python train.py --intermediate_size=256 --doc_mask=true --max_steps=9559
Each number is 500 + 50 x the weight over its row's rms, rounded and kept within 0 to 999. Layers, rows and columns count from 0. Numbers have three digits each. The size before them is the row's rms in percent of the matrix's.

# layer 5 attention query, 128x96, rms 0.113, rows 22-63,85-127, columns 0-95
112:570534497509552500506504527584538601519482473418418437548507430572480582483532488498518567448483558560547482558463412485521447395473566610581532450473552516523520503593584473522533474427517446546471493519502526493550505517531470424506528461434471510511527411474558564468415570548413573473
114:524439531618407499465508411417533529566512537463433410514569477387493531521516489416475485608491418469483410484533487579493551555474507548523503575491630506485535491541454490482394500476470458553526597517506490493498489525489513532510527468504515493461624436524548508560480551499563519420
108:503509566540501506488425481485492473555432428491471503518589481514475450463541501437468414516462474573480421613590570539410471606472477544570455508461509442617550500510468495477543506555521381573480494522566533483490362545587510442532494529536466476523551507404509443474473497518465546534
111:533437557584514493453443584412588462562375530493497467590583531500478490639561521462467462489491524539502547590533514555440490505544500622525530487487538520583536542580550484450445435531504449535590431528482518486479496549469502507521567502480500484435416503500448490481447605512487451504
097:534482457568480462524555480600520418503580497501486517380472492567561521451487534478518529440507375454489437533453413613457479445446542563439502523587514505470500519527649425470512496473424442557529487467540509451534496582479444454455500489513485496480515512526425556464527456553440589449
126:525515535507548455453570444598478580478558424432440529451422537577506504442506414498468486455517503495449470572507550528526422416539450481556439476426517518530415499586584529549459388424456420478507503505438423417524510541558472582531431457536509569525567433479494470501481524509507561518
110:583530442456611459507543572600463421522560457498540596463448558542564453439448476587463560467539537497488536455454539449541453444556418465494467502510390564454517428518582520538559489437484520492494545447515511483462586529572517478478456518511436606483448483423489554514542553545451513542
105:511520450463425473506534509455510543513476507460532477437519534519605536423425470554530410469591562490453558499554542461498521457548432536547472467608459502534548497523522493486512628499593540441406409566554539518524540533470558484474505461533407464528451548389456500524501496517471531640
141:427422529487478556545477580410530451500429580562579529549575460412446476552456564547558529561544487534514533442507521475462537603470585542527555562445451495444537508432435536474477525531502519457472555512499501532451526466478521474508523562463447544423455568542449507579632448512546421554
075:508535521525477407563559500491441573538483587484546441441599535526484492441499417488489558420573546455513496456454532480468486499517526548533533457466528450539479507489389462591463542396477540485436509481489496571504651459433509544499511450436454489471460474438528425451401535548448591549
114:599578485569415419461560486519481465552534471500467581390493574518556459410452420567429531487468468474396504508498570552473544445549473421515452557528486454531484512532508437470477467469519498566434442498526493488508517503572461488475410510482528596525499490382544420448489522547448562575
120:490489515553594598509510525502511472483526516465489595416452467513599563554504659533501569485443495528482571408498451455489499463466477433470551456608444494442479416572523515454479546480618513509558525517547564562576451510468438422432538527512477502520523503514501484400519495537513434540
111:425516497481406452506417597458445541450438560593537492594480503468399484573533430495529465552473499518411541526527516496485513523595576571517567527449478458517525575448577441481563577494540475487534492457469491475469511485590472612568473470496458531518505578484496485532611567441508540462
127:534485456452476424501424532416572487587456550607509505483607555403506523517452468512439457494461511456525544411504579476516547541483500498462475578412532393505506518493357399543447535587420605461510525463511542592463554476493511461543505547478476535482516525463541514517477494483527462481
115:467555405419415469498522541397510492518567515533552549449472487480504430460529514508441486423494609524491600406442519448395503431503470503530511553472505406501452554498469397482505520465444475458453481523557474553493583398559448548495562443456490484543477473448485536458446572427525580492
106:512503502583546509521421457469478404519502479527459539452551521517530385475472528459458531510430474526408531450469668423464536558529430476500523618501453451416515420486540569545523532519490468496473513584464521504547495534478511395508456595484546589500461467441488516463573509569436478540
102:455605486550505549528537570452500471510519487462538517472413453577438564520504537484522576503502496511479572497551530432503446534415468377585483443470497527442399521477542616438555474407531484488551500540440486535490472456463535412441532438517502408536497507530508527400482538371467532466
133:520507513500539475427424550459579441531464474597514551529639424460467487516479505439492487571405512533540530507496488499490524568354517511447462545545464433502517476438399444482453414638469540554530554431558538554505503463486469474525440559460523528457489551480473534530449517563509419477
124:535405510435440541452496476471529597483467560532470365580585465460514552566527469527528463572509419481568455536456460556454455497488529590443487519490575584556472588427468469426408515493451533464548480469475452524481478487484525556508560500540512396524509491616471532555446438464539517471
121:468471512503576572562553504533442399500496537590602611487499490524489494589465543511475571439455513546477528399538551502459453577477467436450508434476482520398487442428492567500483507425564527487552514460581528538565537461514521504435507602517476515495470471597488531411572516480549411477
103:428462430449449503516498550451512581491486480490514570402552497502492551423494425540545515539550583456545491427520494435435531459467585488547492460560480462480457558454423447522457504456474525421330457449539554549485521445491552445498505502442432509472542594438476468497498445410510525605
126:496480467467391430448480424490511587497526496460482448477567474540450513470529425511511419546465543450533507494489515524490560446525589533611537556479537405550457649530487432474400539480454520524412467504452476548484593456533457466506556419442457456513532557431483521513493519483475623491
107:599451510531585504573532441516418561496515465472472546460508461621515525425489472553560553478468360472490507540483483421562490376468541505493560523495428549510489441545635532563488493418463518513540600533496506435433495472505434453505489429529537502556461485501486494487451561555512479425
089:483495517469516506445437494491557412520468543602460495554549579445511500529553467451502456541440424521503505533479501581545495499496440581499479552499504476575480581371518466455473540666431470579484454445579463493440522497545455600546415519480529551533489579520485484567538450580454525497
101:483521429556498483448516438488510513532581486463501572501420390633532540453536479528484520531442543476494561578536608478515531494550468499554428571495436481469417487544611528543459527461435516451531491522404482424501493499605448498519481537496432599554542489532508567464537444473577572454
108:541548460516466494543531486516575504546475566539525478494536512442510564418481420553557498482527460504467498544443449564627526414467528585489501535468553522562553426531522495439552543568444555495476468485538457516485532588413510608465546361476533442544442494544501453571485374544549497455
109:506477556580463539497541431491449603469531457431402352507583455467453474460571507399524504492530457434528365587486513540559457531450519486473455402423542563519476493599549520549459473454561547504490516528480465453483511539455538538591474475470508498499462426498515474536429485510542506448
093:495593473587481474429472482579518463479560404449509511473427526490576514518500439510454554514503527486483508526536570627519459574538502539534351596546497505483455515448583504511484538523569432604579408499499506438561455585586501575514480521505540534530552488490539515481505485505435581500
102:537543463522508511429527420473428512574568495423458520475456498629564484413544433547497555444540513536433484519432568569497508488489515550503420481472452519479457470559576461571474463468482611555549527508506513434469500474524485580515444517419506623615477426523483482517476572504491600473
104:490481550580488485551479430470529608446431498428445495457526496547493512465513538569418523534614494451605429464550523514535442482426468453506443518394510493504457457573485521549409466510559455471528476526501515562480531589438557403467482571560501428448550439483620548489437473478527492475
097:510493500504437491582485529515480676448475477497532406540501448498467501465551470431530415511552539535527433511451474477531532458553593586635524499509582443512530516495502424504468555448590503484400443458478491528468472517459531505514525395516498484532590531425530428567522569518491577504
108:587548463551558443386581496527506512514541476430470537494509507568490569387490421531504518529466459529534506513537498567527503442496524529514436487538443612493485498581568492509463457421391545508541548487455452452453428447562513503483421461462515468644480481515464512509420566578559502423
096:535553486434505518540482613466406528455492508473462614540546490526546538474467485447471541508560578480482558469439437421410537489498577526538551437496480518494498471504479486645491460392565546515414461449475559470490426481574520452526555524455471514483514454463477521486536649441537517571
109:493555491520485594495489483455411534455561511484478460529477413473481529504556567459476584463547593469595506535463442482469503535475463498433546419500575545413453471539469514499536530479554542491576537543482526535530597456466451451515596393553500454495454451500638527443412582426473461485
113:587517588597542548428513466568500492552499494468460456465547480494499471501461514549531590552487485474515506522520493564585498590429552456479469523546434624454489449562534532506536485562512493656494543516465437423544468545488540433474360467458512473522470491472509494493447424618495454474
104:496507413501489509534580467475518568501498513403449475509560450574454596472584497591487541497549534505552446576507485503483527419527485513552538503426550602501500641598541513486494495442459517476538620558412457486490557509428498412502559420514527421529507496447477500489398491503471530468
109:539546405553477448508560484438500532471453536542549547369470493531525488441484441580422571453523522554414556423467618453526557492467528500570453546464416450529543506577511455522497505468539568501521511462553486476569528475430600587448452438467514519521482452396470498428513466554542544488
107:484528522554484530491486524495565449485489558495531475547455449530499502568512553515492583408510515436440470451574538566454501561396502378545460511419503478448441560506420582449509507497559472463588490515476561570579536532465559436448472536428426450426615510530554558441555477407487507503
103:512459452440445438561535479525588549433497435478462391623500456473473536490498559550547492434570483523560447512585393490559438437491462495547587460428548506524545578521510541511504459528467541378512614551519476520496457513434514506485482447521439441488478582539472429516479505486593480472
104:400466523514433488530534405561519532467550568476501501455430487477573483475463518570513516504517546427526462532498437564485497375546519564552484509459577475506493493548530456340504579514500442519561450534477473549513533571376499553447619486450462431446528435488556534541525426477458492517
100:484487543518576492441508407511422496483454485531448451564445449544509484504517517487464529564484411452566465567469582491508473550532488542447449489509581580530412467460510575512434554466528448555606416537462401440507397495470543528527413592538613457505574433552516536514537490519500466466
115:563508423569563516486474497544593474508429433444447489472512474476555446412533544501494431571481500525499424565517505416502502466471465430513448526508463434516583592498526385502487514527407464477501620590519526472495528562458482420468438429466518504454442503408493475537416455609534515484
086:576538471478583463436486493641478511464449465423505474481418527474492513447497456484468458485533577510531520616477503495487516496511414489462465589505497624526557626422471521419470507511465510490417453545462490460467454513594440547502496570541551455504525370459562564514436465511483523511
116:600502456491543408428538424609483547499543492393490506510445527583479493437466447525508522439443552496468463512493477528512423449553471464567460480509448600515424478477592489416513495409503441468461409500466437488587476569577487519506509495418510528557420427435507510466403545486510517480
092:505452476576527567492468439447424514522428447594497471524510515432415481611538507487499670547479443509499585460526499438481530535572554498449547493433512550547453410480454462484550563543415514524488594540545530600457455490527441493545554562469499430436461429531502498496482451469493462474
064:496488500506552523539528504565439546439528509406492451559473499430451442570437544418550423482559548486579573512534439505522464470429474471489519447424422563519500522460469479597470462482572501541433465528523473495377412398552533530490575551533553506511521520475554488478416620540478572536
112:438483476502555555571564518440512547508528528517591526507467565423488542487437611592574472531521456467480504447540505355565513557507489401527627457396477486413535451474450461505529522492549520463520501536578492609528553429453502502450524457563436447481476479441548492484483488454517492541
073:571439518578480505528518487514462428466422534530570586454506519540417462568495577468480558483518468619503531450560497442508504520515553535493549506490491437429508446514466456517643520490465553525591531520495553540555575600444542522559500569547483415482436513496440473532536406529473414418
105:558504499513526423502532437585492426497450485411493515521452559555444448468527434525523477460492567575475518559499505524569415460514463509588466475427453476560500531523627449543552480460496487500436401505476418428470439505609443562554474566531477502513447465435474492477463592557446592436
096:455529420405456468510564422581480474566546500353475483485484559462511587420470465511545503403450513530437391535519517570482501471480481458454450484462592412497473544485532460497488538540485512518546467557452500411611523514556525519547449537471580544510429483483509570526529556459462568434
085:493488551545480467458514460549399527530532473455514478411496531574492457534553513498522393505454424435449454571450493443405418422618509523569516445573529474533485520470634498440511441407497495545512522464511542433505527570585426531446588516498529553589529558470558514480494533531491483485
147:432461514504506587549516495411524479450478530567606515503529469446503534561466592509524553513551479516512533394555512397529516582486552474510549476481506473434491470440408565577495491510490533441573561519521540545428524463413512424479514527544416445414495559564461442510574466469571382486
067:565519516494431503519473541432529491489427487523541495455473555429451530586494452484474507507542494551515526405480532474440483449647487523557515516454515463547477540464468605435576436540400489466466555470469510615394453480481512419445630624487477516493464485500469455521469521455464565541
110:507508517474490472420459525488451586507601410438439429505448450581517557458601493497451548490508519455513487593496518533432519403565431571518449525499558522590427457549563480512441481442499478494498507490446529405501546505536462496521420524483600565577567434453528520452434508474490611484
083:511509514502495523523455372503449469536543523520450493556527520449542517501579553478505474580409595498642539484525533562464530542486445519460526471537539451524494554495491352345549583459537503558510431538489562598482530479543532421450482564511484544517451525457501567483496561556468506482
083:452503599428494672463425481495487484525520520640508417488473583438458451502442526540533538565509528519493526355511339454547564511521501466530495468596504446486537504539446511548505487537480536545481555478478478539470497523471454388478530477479477471451471505491459473516502508513505413534
077:497475485461470456442503577499625567412502454587519537497480552444503522499532438545590451531437507439478575421507498504534473506491527542412498618524396444508497496455473508402534552571440439463444418498459423549568451451468581498447574524409481523505518455513479460502557528447548472528
099:422521491423465508544498517548469572471591514456459484533504494454526505385536481499552573596494524448528508522507497479414597495556469503406534512489629487545462518494459450421534550512494579476440543434537481577560623532432534506516477450472454439501448505491532620501434443448431509457
101:496469533585511593526436516466500472484488515484531459533597526379450545523465613520509478448516416548573493455516527490455482571521531458419563494466484482440497484559382524521563471569576546582485570473587613580480596468451472459491484518522504515530485511590472482510498446497411431494
077:509480486598476413481510579526465503560503539426493568425445489569499402497538424423450460437495434484498481499508473599452492425447541441512422517561472515532547621586620460582473545490551520512492446548401520431535503507514536574498437449444471518559518551452501491472440541462491529498
102:547512516475457483449569549512546530527514508559556601573509534530497542454457461486571565550476451609415508464564568497567498502465561489549527492403387477474495533482443607568521596532490522510455468519554484528519522463392599524440484489518450466485492457440413420599532460516540481449
092:535488414445518514516469473434575540456444493529541482579466469488495495576515463472483497479524537509512481412513443549496475508473577538493522591465591455456512493453448522548417484544406544426536547590495521594396420428412530570573613547499494486526576519507476511564542466444594458547
073:489546500529543526509461507397512516540453481592540565522532601458467394528439480538485463488507499635498500475443530472408491527514492476456481497522458487435458493490406485383499460552454553465469497491469459635408500518487537404505591466504543555441374472479450514529533502512431430481
101:561520544476521479468516547568432480375500437548524482445390457548552458434511434473472497518521530403403542510594467563521437472505578569537487532467466519558497410515560569522525424430388438531459466463541430417518458531526510472465445527581492479545531503488499449550467486582503560462
110:538508510441508423491560554480520495391488492493499529508506530518531398446434453507519541575516658519455569454476497580541493466512557507545498589512418455552554517502532533550463502483502500455430473426571442457511466477465537549489499506530440472470536490389424420589446599572452591528
086:549542499542445549410536493500465513497621478540482514545385463588562598570553536436508548455510422446423482584543477421439540434540509499561546451544483471466495497483589535571420450501527415524514522466478494450525507535518428474524405445549560555570444544500488439449461491484439545488
098:427481493510496549496468429398559478472387473563522473512553493383445416526404528549579514615426473524524512407454514481540470565536555523523441542495480550525483548485468474406490551562549527411452434492516538533465417454457566551538603525474477454435518485549504484521541507518569466529
087:517536548565553440502469500546443450462541456458491568496414474522522533588615453476452460503483538446562494527568475540514453473467484507446440529561502507565464533526505446498445417479533501565524401500422460478410467573599390429495544475538566529519584511506466554464443596587497520414
100:451459363527505533520470578518467512521531501562481444465601545515432481515511496529417506485432462498508490482383498503519534460575594540507503434544570520536477370531561415405415520530522477492488568511457491502583509550455519579522570444485569447554465543559514462430519499393497494536
100:565513447504489440520490484586543467402490429495467526472508485472501372603451507540525559492498478415554517514476439517453406481442478472472463648491486557535517494509508478496545498452446475551507582551484483394440403503546435473537430617550563456530552422476507448497421469545494507485
084:503546499604540408517484530565466447538588505415448587478442493534536515417561497409426504521436520457488486561512494619538442477476537503506449534530456543546520513585520445559463529433544475571596484469477564422444513580516420503478489465469500496543618503535530450432471573517484570488
093:546550480519490478437486482539480526487581467443408539429417531552463536506567438432526562509495523438471498606561542539405475440542475509480493575503532567549474481536539515529439499522497430574526445479431531389481436527599421519573388491565546532581489437480504495460440540523457549425
094:512568391499506520498525548447487517494495477518468481540540468545632510464500491553437537505517474530474485535493601548446506529500475524526488452477365500508491495520598552618566594512485382496505497610475581437526434514521537444506340524483490447495466444443447528518490426494491494558
095:547414580487580470439512498581554460404528493482469475591483509512485541474478496400504524489528503426461498569471397607544459512464517512549439506557525449552458521392566424492515521455514511485462445416541501508464456513518415526516609514419440526514560554488483492440421585558498568444
097:559530471600528461488487439538501503502506514464421530443406458543508494497499440470459495553488501427499515604505463517523482478452477426522464593566542512551491539467602422487454505482446442527544422554451464389497408511580468562531438524546516483557558449456492506462394630584490532436
084:580492403515459443467534560482437495475517488454477535525475486572526534483514510435474575542487533435471503585531539553510491532518524470447464524510516524583507425567567519516448444487494504509504443523483431390560389466485610487482364568515525497539513454571449434413392565465559485409
097:442538515537490529441451487472499457552540514529552411544568503463507567491493511585508488590439435457622485428526523575355518604417459500411460481461485511528474545454423433439535479586500542495524520478517547549440518530478493470527452520440522499488368504495575549442519449439461461531
087:558491533614585505456489399549477397488486468511468525444559470603443420555546469473452505522443463505495573530468476581515453547407448458510424627481504586494532510496551487474457478492529424581509487556504470440548437529484542460515477537489521566483596491532486445440533601558480460548
089:435551451490531492532446466441482578569491512497489503539472400519514482580499472434515526509471537529449384434507573395412508548447503504526417492485506394575405466443502560580496507543482527387501600619498424461505517490490461510623487501461446512492488478476440462528533491442544506497
090:522486494513462494550490524538474491512414469504495516422385537578480426531518450477467513484518467471537528487443465468452524455515555535439411542630528537543508391628485438472522563536478539481484475467460499479618509505429466516520470429544466438475433397443370489414431495521520558488
077:527507517442475506502472483481555507436444498538572408445467545508558398573517501476481460411547505562516535436495426504543478491480517505439475477502373531446533475501460595614616434439504563512495539555580528505501482443446572491461553522443361496424466469447449538570501469461548480518
084:475502491492448464633564465463500533538528566434570473592485484474500476542470504551495450440541433493549564490469400450444530367512532421587511403522499471516531591524601453458546489446500455494454591532488464566520502582471451504498430538508444503491438634431506510518525521519522495480
098:487441403414513490537481567498492550494482498442513542530504523474491458556586523567467519412473475519519584538464530520487461424622626566510558481373522453439511441508536406422491463414432557512523520445487523529541563524424468539532478468557504452519483539473541574476517491378448531514
088:522529525536564460476451554578600499537445497602461599524458482522503541582498491401512506416467508498535487468520436496597489498427526529390480552464488514494539473499427562539405394611474498458471523426521505525431423560510415568483503431453510496504467512590415489466498483510549544471
076:402470555434520487593568497573544562478508471474413594455477471492590498540469529600416442504579583459551485466480503556585509479510535594469428517531516417499481571617516485485480596414458537528479520483475517577432517420499436497504493539493496473474553446517488572434493509487537487562
# layer 5 attention key, 64x96, rms 0.111, rows 21-63, columns 0-95
106:557602572526481447450558443510437573482570380415489523446484475535462502429510488528437525446550533447500499563592457471458482428559496592490528558424502573567521467553577514512538458500520478465465475498493377417544486496558446578535495484552504554507451461527513426442465572448511570539
102:588522425567497421502539536497468451565483520422471560439489475604480543456488473450422421517501473527474521560556563522367492463519501574536514447472524543517505528458544526572514463440560454482455427575518447466517517615580526492488431444584497598522441551520484452469499529423487512403
126:522468509444555562506492492436526486421398532533514476469503542454551428471500559475569437472489542524418538481517440469474483505454538489544464393466485472449552648516448550470497508516542500394491517463490501526533587459476488475491557466505465526497381555402517365582547553559502476602
129:533419464530468553487539458493464496440525549492542472527553429414496568493453550440491388545557427526443504461489500458420587519563539506467520462510463509470485596500576560495535447538443538483524470529420440467489522519533584511466337476460461607533530535512409441491477480526531416590
079:490455523484524531565433446430395407467483497522526521505581436466501526511553527478427401539519552539382483552492615499538537523508551482553568435459420482477571615487496505537561517508488445472458512568484513444559476582498569457470457537455535506505460630536477468558504513468448474597
108:573594472540486538436471520430566532580455453529458510615574514466492493590571524436506567466386551486532533503477491467514530512484508503500475535502505434525454503484482531453481503586610456554566413557468508530538446479455442425520595535507499534478486471524618561420550571505414518434
098:517562500514499422526543456567421523502557423459517498462469445615478542396581428517431498434532524434406479524559472550504484402552515565490513516479485574546522478566638451564480461457539484527501445471528421424551510523593484553543521525481482546530482494492515445492513605494464593466
093:487537553513512457504464436535482479529617420450495513450478532543440544430568386515434559454501483422486544445479558536503499525462405400559497551484546484515437429538508486655462501483506451546467458487487534501550418543543419531501528505466519465538580530604538573473494465448492534400
091:514492444510491444615480586496466518407546580450511527585522415535580454593559523499528536538479486477511583473402577541527488440444467473568539540457436502478526555471532539508459453434464478382536513513445449601503564511448534449445500484466478466468560542467422503515482454625533484472
089:532426461453460626535436550494535461469501536495522459556528513360492510533488580543532453450477500555536431494464496577480515611397465491474521509547433443457535523487332511444556459491408478458494560457497557497541494441446508447480525528446488428458496558524464560541456437567470469515
127:623552463537481451513497472517526566560557433421404625486467502604477481488551468441431549505411463477545544557564464513473511401473467470510445551473554497594460512505514508501469414474570512520474431543508444475511454536604446496581511496485504529495568480456579442427461586492473536486
091:483488497511445364461482460453478559465445457466491526493500481488456489505469383496513520487565595539617541479471595494567455409507447468513405473475460492552501589488511534480531446444482588509466514465510549508369446474546535537541423531517436463486448515428485406494539525537508566613
139:476426465539522495503515559514526407506460641565543455572567509510507489561484514480568544545481471569483506403445486519499516536456574504515524524487452500427524545395499558497475539530443464511606562500496581571515529499452603483456515556495437434459560543505438524531580384582468452426
106:514470483471556485575506543571459469434463543501496496509504466433551500478503512470470416440477502430403457529488376505452466509385452597546545476447556574444517439430443448441553472417465529471461489518588384477561595458466505534484483497542570492564500496487421543457461437558545525564
113:480599475461539380445565404496516557594434445446485506524469522587473485519464411486519545517519515447544544457534560518487543605534473448453380493474530483527481516565411477513437452540431448538502472529440430436395425501494459457569418516538554468480558457515550470547466504526526521460
124:431584498475468504488484608384530470483439538539531497523527501488520462575464506522566468463507476530493478488541612394496506550548553601560539471413428464479482458420440549480391551510486610456412485527490471566523510473416584470524522528564456475549432526438475445496551480446551466478
100:539501485519571485525487499427514498505552518545494502558542446538604468517504502560467567567518498440432527508502532449572495569483429419560437511426392457576459496470467533570512444453423406526613492503473494458536521503513486433456532554423518435586556481540441454401442432607541491475
104:442393491500468597566520543491526513463477582508531475511473480491543593578459621561577390515525447464481490519428473424400538544437530571539545473514549443441555418433526489473451581504552521462484491543541489556514559565439524490508504446589411509528451569534464516503506458524528443455
101:470535469523568528453535391526475521562488517585491480491455496476480568506451435503463567532508414481486472464463540508495499614596495431453468576599459440516474585562448475466532467587522482512499510467499472438454481566555520533537418435402513559378509501567523448530506412486550508391
102:438608616420452509395492528420530510511520379460466505451445545525508450458500443452424463518555604499567526449525507449545428485524519480423455469486540463492473538537492490454493517511577558487444436528443547473478505396493505553567514418502579554462463517535535497585510573437464489576
101:527532472509518537551471547478601446577647572452488521540466508543498544479480494480536525508437391464525493471495409537458502535515513441469517633517593472494534402518478458561416449547501494583510448528540523516603500518556442458519518498502442503525568487478526508443458506495459597362
103:580504470507438515481480465461508551451495571489481458535498518483507496571416522501572391501488418533543539511571553537412495467547510508460424472482473435542533656439505507425449478569496615463417422492396486548456536489502433471485505467536472522454513487430465445532557446609522433452
128:501564563506479453425518496430453619498468510525470464433507488536488522510423417476482462492557465505510477508568540493414485487511502621519380481443554543548543580488458517486473546507468606464369450493478470489442474523477526642540482451526565503511499519457520445585534536405569501567
100:460390472475484491574492570528466452453452517561426527453530520362524465565444569496459442509494539610508472519473516492512448539401467453589522511501493557449606458469542486516573537548496557537503423523535555564465480485452558464487560504487466449497534490507437524541551449549546484336
086:452592525428578394480518447541467521528476485523527443539466483457458482530524454502384540452485600424472509446480463558557520482532492486405468486473460502464440502618415455560501432450457445437511510506476476459486493431599540585570459540427507518478547509544525533556412538413464458571
088:527467464442498565565566502450447477428551539540482508580425502457536512457388547499465469473560410482535462503516452547361472518449529457526513497492542591527525487467503605551533540430434461442485545508503547480532463456441586486459465518449492407544436603527455464525489416577543414463
106:486416519460494438470517593458491428504378467518542519566492575511519386555537565480516486434555581528506480481485448451610549514460498441537510493559507456458452491510460416455385565523504570414582521472503512522427562458512520506537538525537500575530467503425484502612509547503476600546
101:583509606562543556447526402469466502445520474488468506403517477435409450410518544420463512536536569468529488512504410430480511442586534512399485507450460626486494514571507535501569551541585572461498481502478453484481471490447441494518544543515478509470489553473534534514589576448483493618
085:409415540423482583538566507506484527445497610518599462486467442416455507448505486550536480559616451539508507492454485523441505511450498442507584408530540499516483486535439578511590596452501488477482596438530450513433493456464566518458454507477536514510460552568447511526458421508495425600
094:533441435480571522616514512494447468400482526520536530467489454376488434482416527560481468548576514520509544446479503409497519447478537434518563486480442543523489531439445541528557510543436534466469502462547475505494508511515526499492496482472426456466393605458484411600560349575506464538
103:510323566571460510479464472529468486499440507528508573461483537521452524490517576477592441579466401547553506540538575454534554519483572440490479526527483487463561485526479538564552571529595540534445480446493550505520408471580454538484493490595446448487527448484552465522532615419554471521
097:487543485501482445414558494398449469433450527493464537389528480524536461504504509500448512506488489606604540462562473502464541518577472574477485346458528509517511499486521600426461470477471563487472514512472437481433543490462524476497515570539577522508396576488531533554516488491503400646
090:461459443476556557563539488544463520408496496569511455520508492416494537530458515481477436458546462617448504447480519496389460498463583524445603379518548458439523464489508463504512535552580520470417511433535473504534456457433524506491546471490476465489479642464427419609588479522522464518
091:551513490527454521515504408547556464508471516443528475513500458423518440546489554507501484549497399559598536437505571455500525560458581486462487408407541468521536549361449499483515483474433528509462532502493448598417487514509539454478439439549448536457408600471564516544519378550533437490
100:576525504474556593480528527402578516543446513507564559458489483541508480447538625523510574454444442449429533526502489439525553485582458501570563539424503519450478473532503563503487523451550415587551562573513505469578503463474467484552624493512503548527515451485580555410573485521489442415
095:524391546536522574549554431601554479501497591524559523486519493464457546524558530468464557539508564545479474503467405542496529495478500386390460483582518400452494570562531519501592492538613461451550576519552532504493422528481469565484576492455526544419494537518488513555502460571447526559
099:529536541495544584530486579445462517469430456574455513510425546482532472514583584505414493450474536514491583492480549507494440427513519499591457458482503515477586530479504494485532561447533540501402468547525669468557520419518479538534511455634498487514483553528543436577547597445540510447
101:450400457515586449523560512418499543534525535493464523554504471477511416594471525548532460531471461529494469493499507524418523487418620460562476451446494418493513487417475447567471513502500574429475457437537437583444443546557449497520456484627497485523488543449436349521517500515561545469
089:597472529538511545532532503540468495495545521494421525445474550653564623518471495479601416566448448359505474505488449495430488447512553510494432607557550480541487537475515437513517476532506473499502475481492503516566547547582482463536470424609486491498433458556507440447434435508535542502
096:556489446492467517534455579425501487514431408466467517522461568475496550509544483404526464482498452522576484561477562458399560425458531545457516440570468620436445468493631466500490568537598541481491439472485521480502543531545577508534499521587500520534503474443518538501546604440473616478
099:505395533574454507434471607453530469470460532474503455434517576579542409410468456487544482489578593491531427522538577472544488442419540566505550533552502509539523461473562543585474515506485505477562511513456535593472523428527555522494578462607558559532487504421606474503536512467441542504
092:407451595466505576442558450471469489533604509492457464444472469448537478454444507589402507570523536548464511518563437566561433529481431418493529453554571542493528426440419494510632538466483506486460472538455509415501482440511485460518539484481522541452459489626548525507519432436505435528
095:447459502518592564539557501533433564505488454508466438516513487505496513490529514411495455415469685528513403479532525545555498489582564424555477467520485484503507471503529609446484536515467472512524499483444594428494448572531475555444459540497556443522610536551511565490560610428519526494
# layer 5 attention value, 64x96, rms 0.0955, rows 0-5, columns 0-95
111:494508617538439494486487516421579530470557573537522597459480492485537532502498508569453480429545587565347542528558477547493429517397528545499524532572473486513515458525456522500586548465410462552430518490559427516523559453460444548493488484613502471542559408490535512477469466545444552523
091:455467466458512513495574433583588609506506509555461530551559456489544468509517541517517574472487492461534543558551576483545546444564545511535419486615557529491531481393476460491517479455547476534442527505470487559453505480504364551507487497476509506475553411542481598583397524535589536593
097:532526517494460537571408521417486496506586511461442429511565492450451541560515465437459485463538489514440488513598532574472534595429446513570455530391542552554441483525525591546500514591578429529567468480607486516545522557535547521527559505445450461503525588433475610562495476505480515522
099:536463450462495537475454530525484503416557556498477400572564403533599514514534481507510470448483488455501440461463457554365525482456556515469459471482508509514548441464516547578427599572456611522556493422543615490471470526563464448543479473498469475533550564577538418475447535591505526487
104:489501376564572499469584497484474444499549525486513540560535464535454485492466507501538556450396482487503477487460413506463426527490569458548444489504457500546453507543548617441524458511640577369561513546495507479511447490527556458551544501524453494479515547449609401484578538530422462484
102:567500563568446427456390503439491562514475555474579515458469523517547515478492534479522451494524436368480599496513512470416577511487454522445426483473465532476474420582521492615461484480489613477514520475459575533508480524519488559429523521366514544438427530424543481448515437543454510474
# layer 5 attention output (transposed), 128x96, rms 0.0889, rows 0-5,64-68, columns 0-95
104:531527411324528566486545507532516448510437466459519526578549482466529525491416407521447447472517518457473470452485453527477450390428548505518458485584511488505544475531459596493498445582412435456476492554454472484509481519501444501360541528464456493443534502503504453490369514478492425505
089:600465499426524541574498565480460433555388474514454480439492501549493527559467570525445466487427531509503439456417542533528526428517508541470504521481444490426513477593470537408583420474501484471526472493431529570406408459440468504579469438454472405586456545532490538551503490431568466447
096:576537506569490528401585457527444584488528498507488377482468523446483498432556476529423473481509510526501514547484544582477510570574394343453494469562479544480461482555407497607409461495490587507536434525516510449491580478488530492519553440549489527439479522448495468529559453543503508433
086:508515515482487433412574447421398548466455538582390541520488456557369535430534442491493558393533478468493490505480520542459456597551466459549518493490503509459404435516408520501530525498534490474490493466414486471441479540482437448608436461534559480450551449407569514470534543492498518538
111:433513492515491450509500501542537445538477472514495502399578478470546375495547464564558465513464406431521511526539516444476564466521452442480587527468554489475432448534519409521517578535462478549476618452618546566464536486546518476447413512495476520416442508492454526521481518605485468635
091:483449462500565535586529603531536594508431508432505514471469480371527519549433506526458596543597581465477428602470473475514509509510503548452510598536502413539521529457507478413468495484549610536588549487445414515538580525433497512532537551574533504490474523443483548463552528498505545543
114:440555499519454427488487474556558548522604443472516480505498477546468481543471421483467492527475399631510530524449524551512590591506526416452490562459525504502392505428555537450483455554502549411534523502397486575434506582534520503483606409430514547519464460469468536518562562499530521446
098:477546510440455476513512532461484546539568483428468511451465561443507567532457549558624518597431426468535509510499460604496507527533422509487461533496544545584467458541388482535505489511480573509477477441530537460540424515431581406588551466516481500399545469452539543569521428505538386525
110:554479402539523446481449442489496549442482536523557532447546523535446549520578531485333483472439558505475489501368529555479499468483474389467423509583547428464527516522408450488539553562460454493487488585519484553485391549526455538493420460476525486425485501493460543465472561434552498547
115:498554473590486524489426451425577465438510481586451590442485502606545524482535446481488439559464501426429478507461511491559480421492420473471472597632509536589540584504402474491503528465442477513483405510546465418534438434460454556490456543489465435440508453466458465507517485458548475513
099:559429514540548493485543526482486412537454592500478547536506542595520493484511491439491492395475541438483474617542503419540402446586590503510523460534487506496509541518635550542450484476569514582523446475518467384546529466498430563533513475501438505584513549545486422457515441445428526541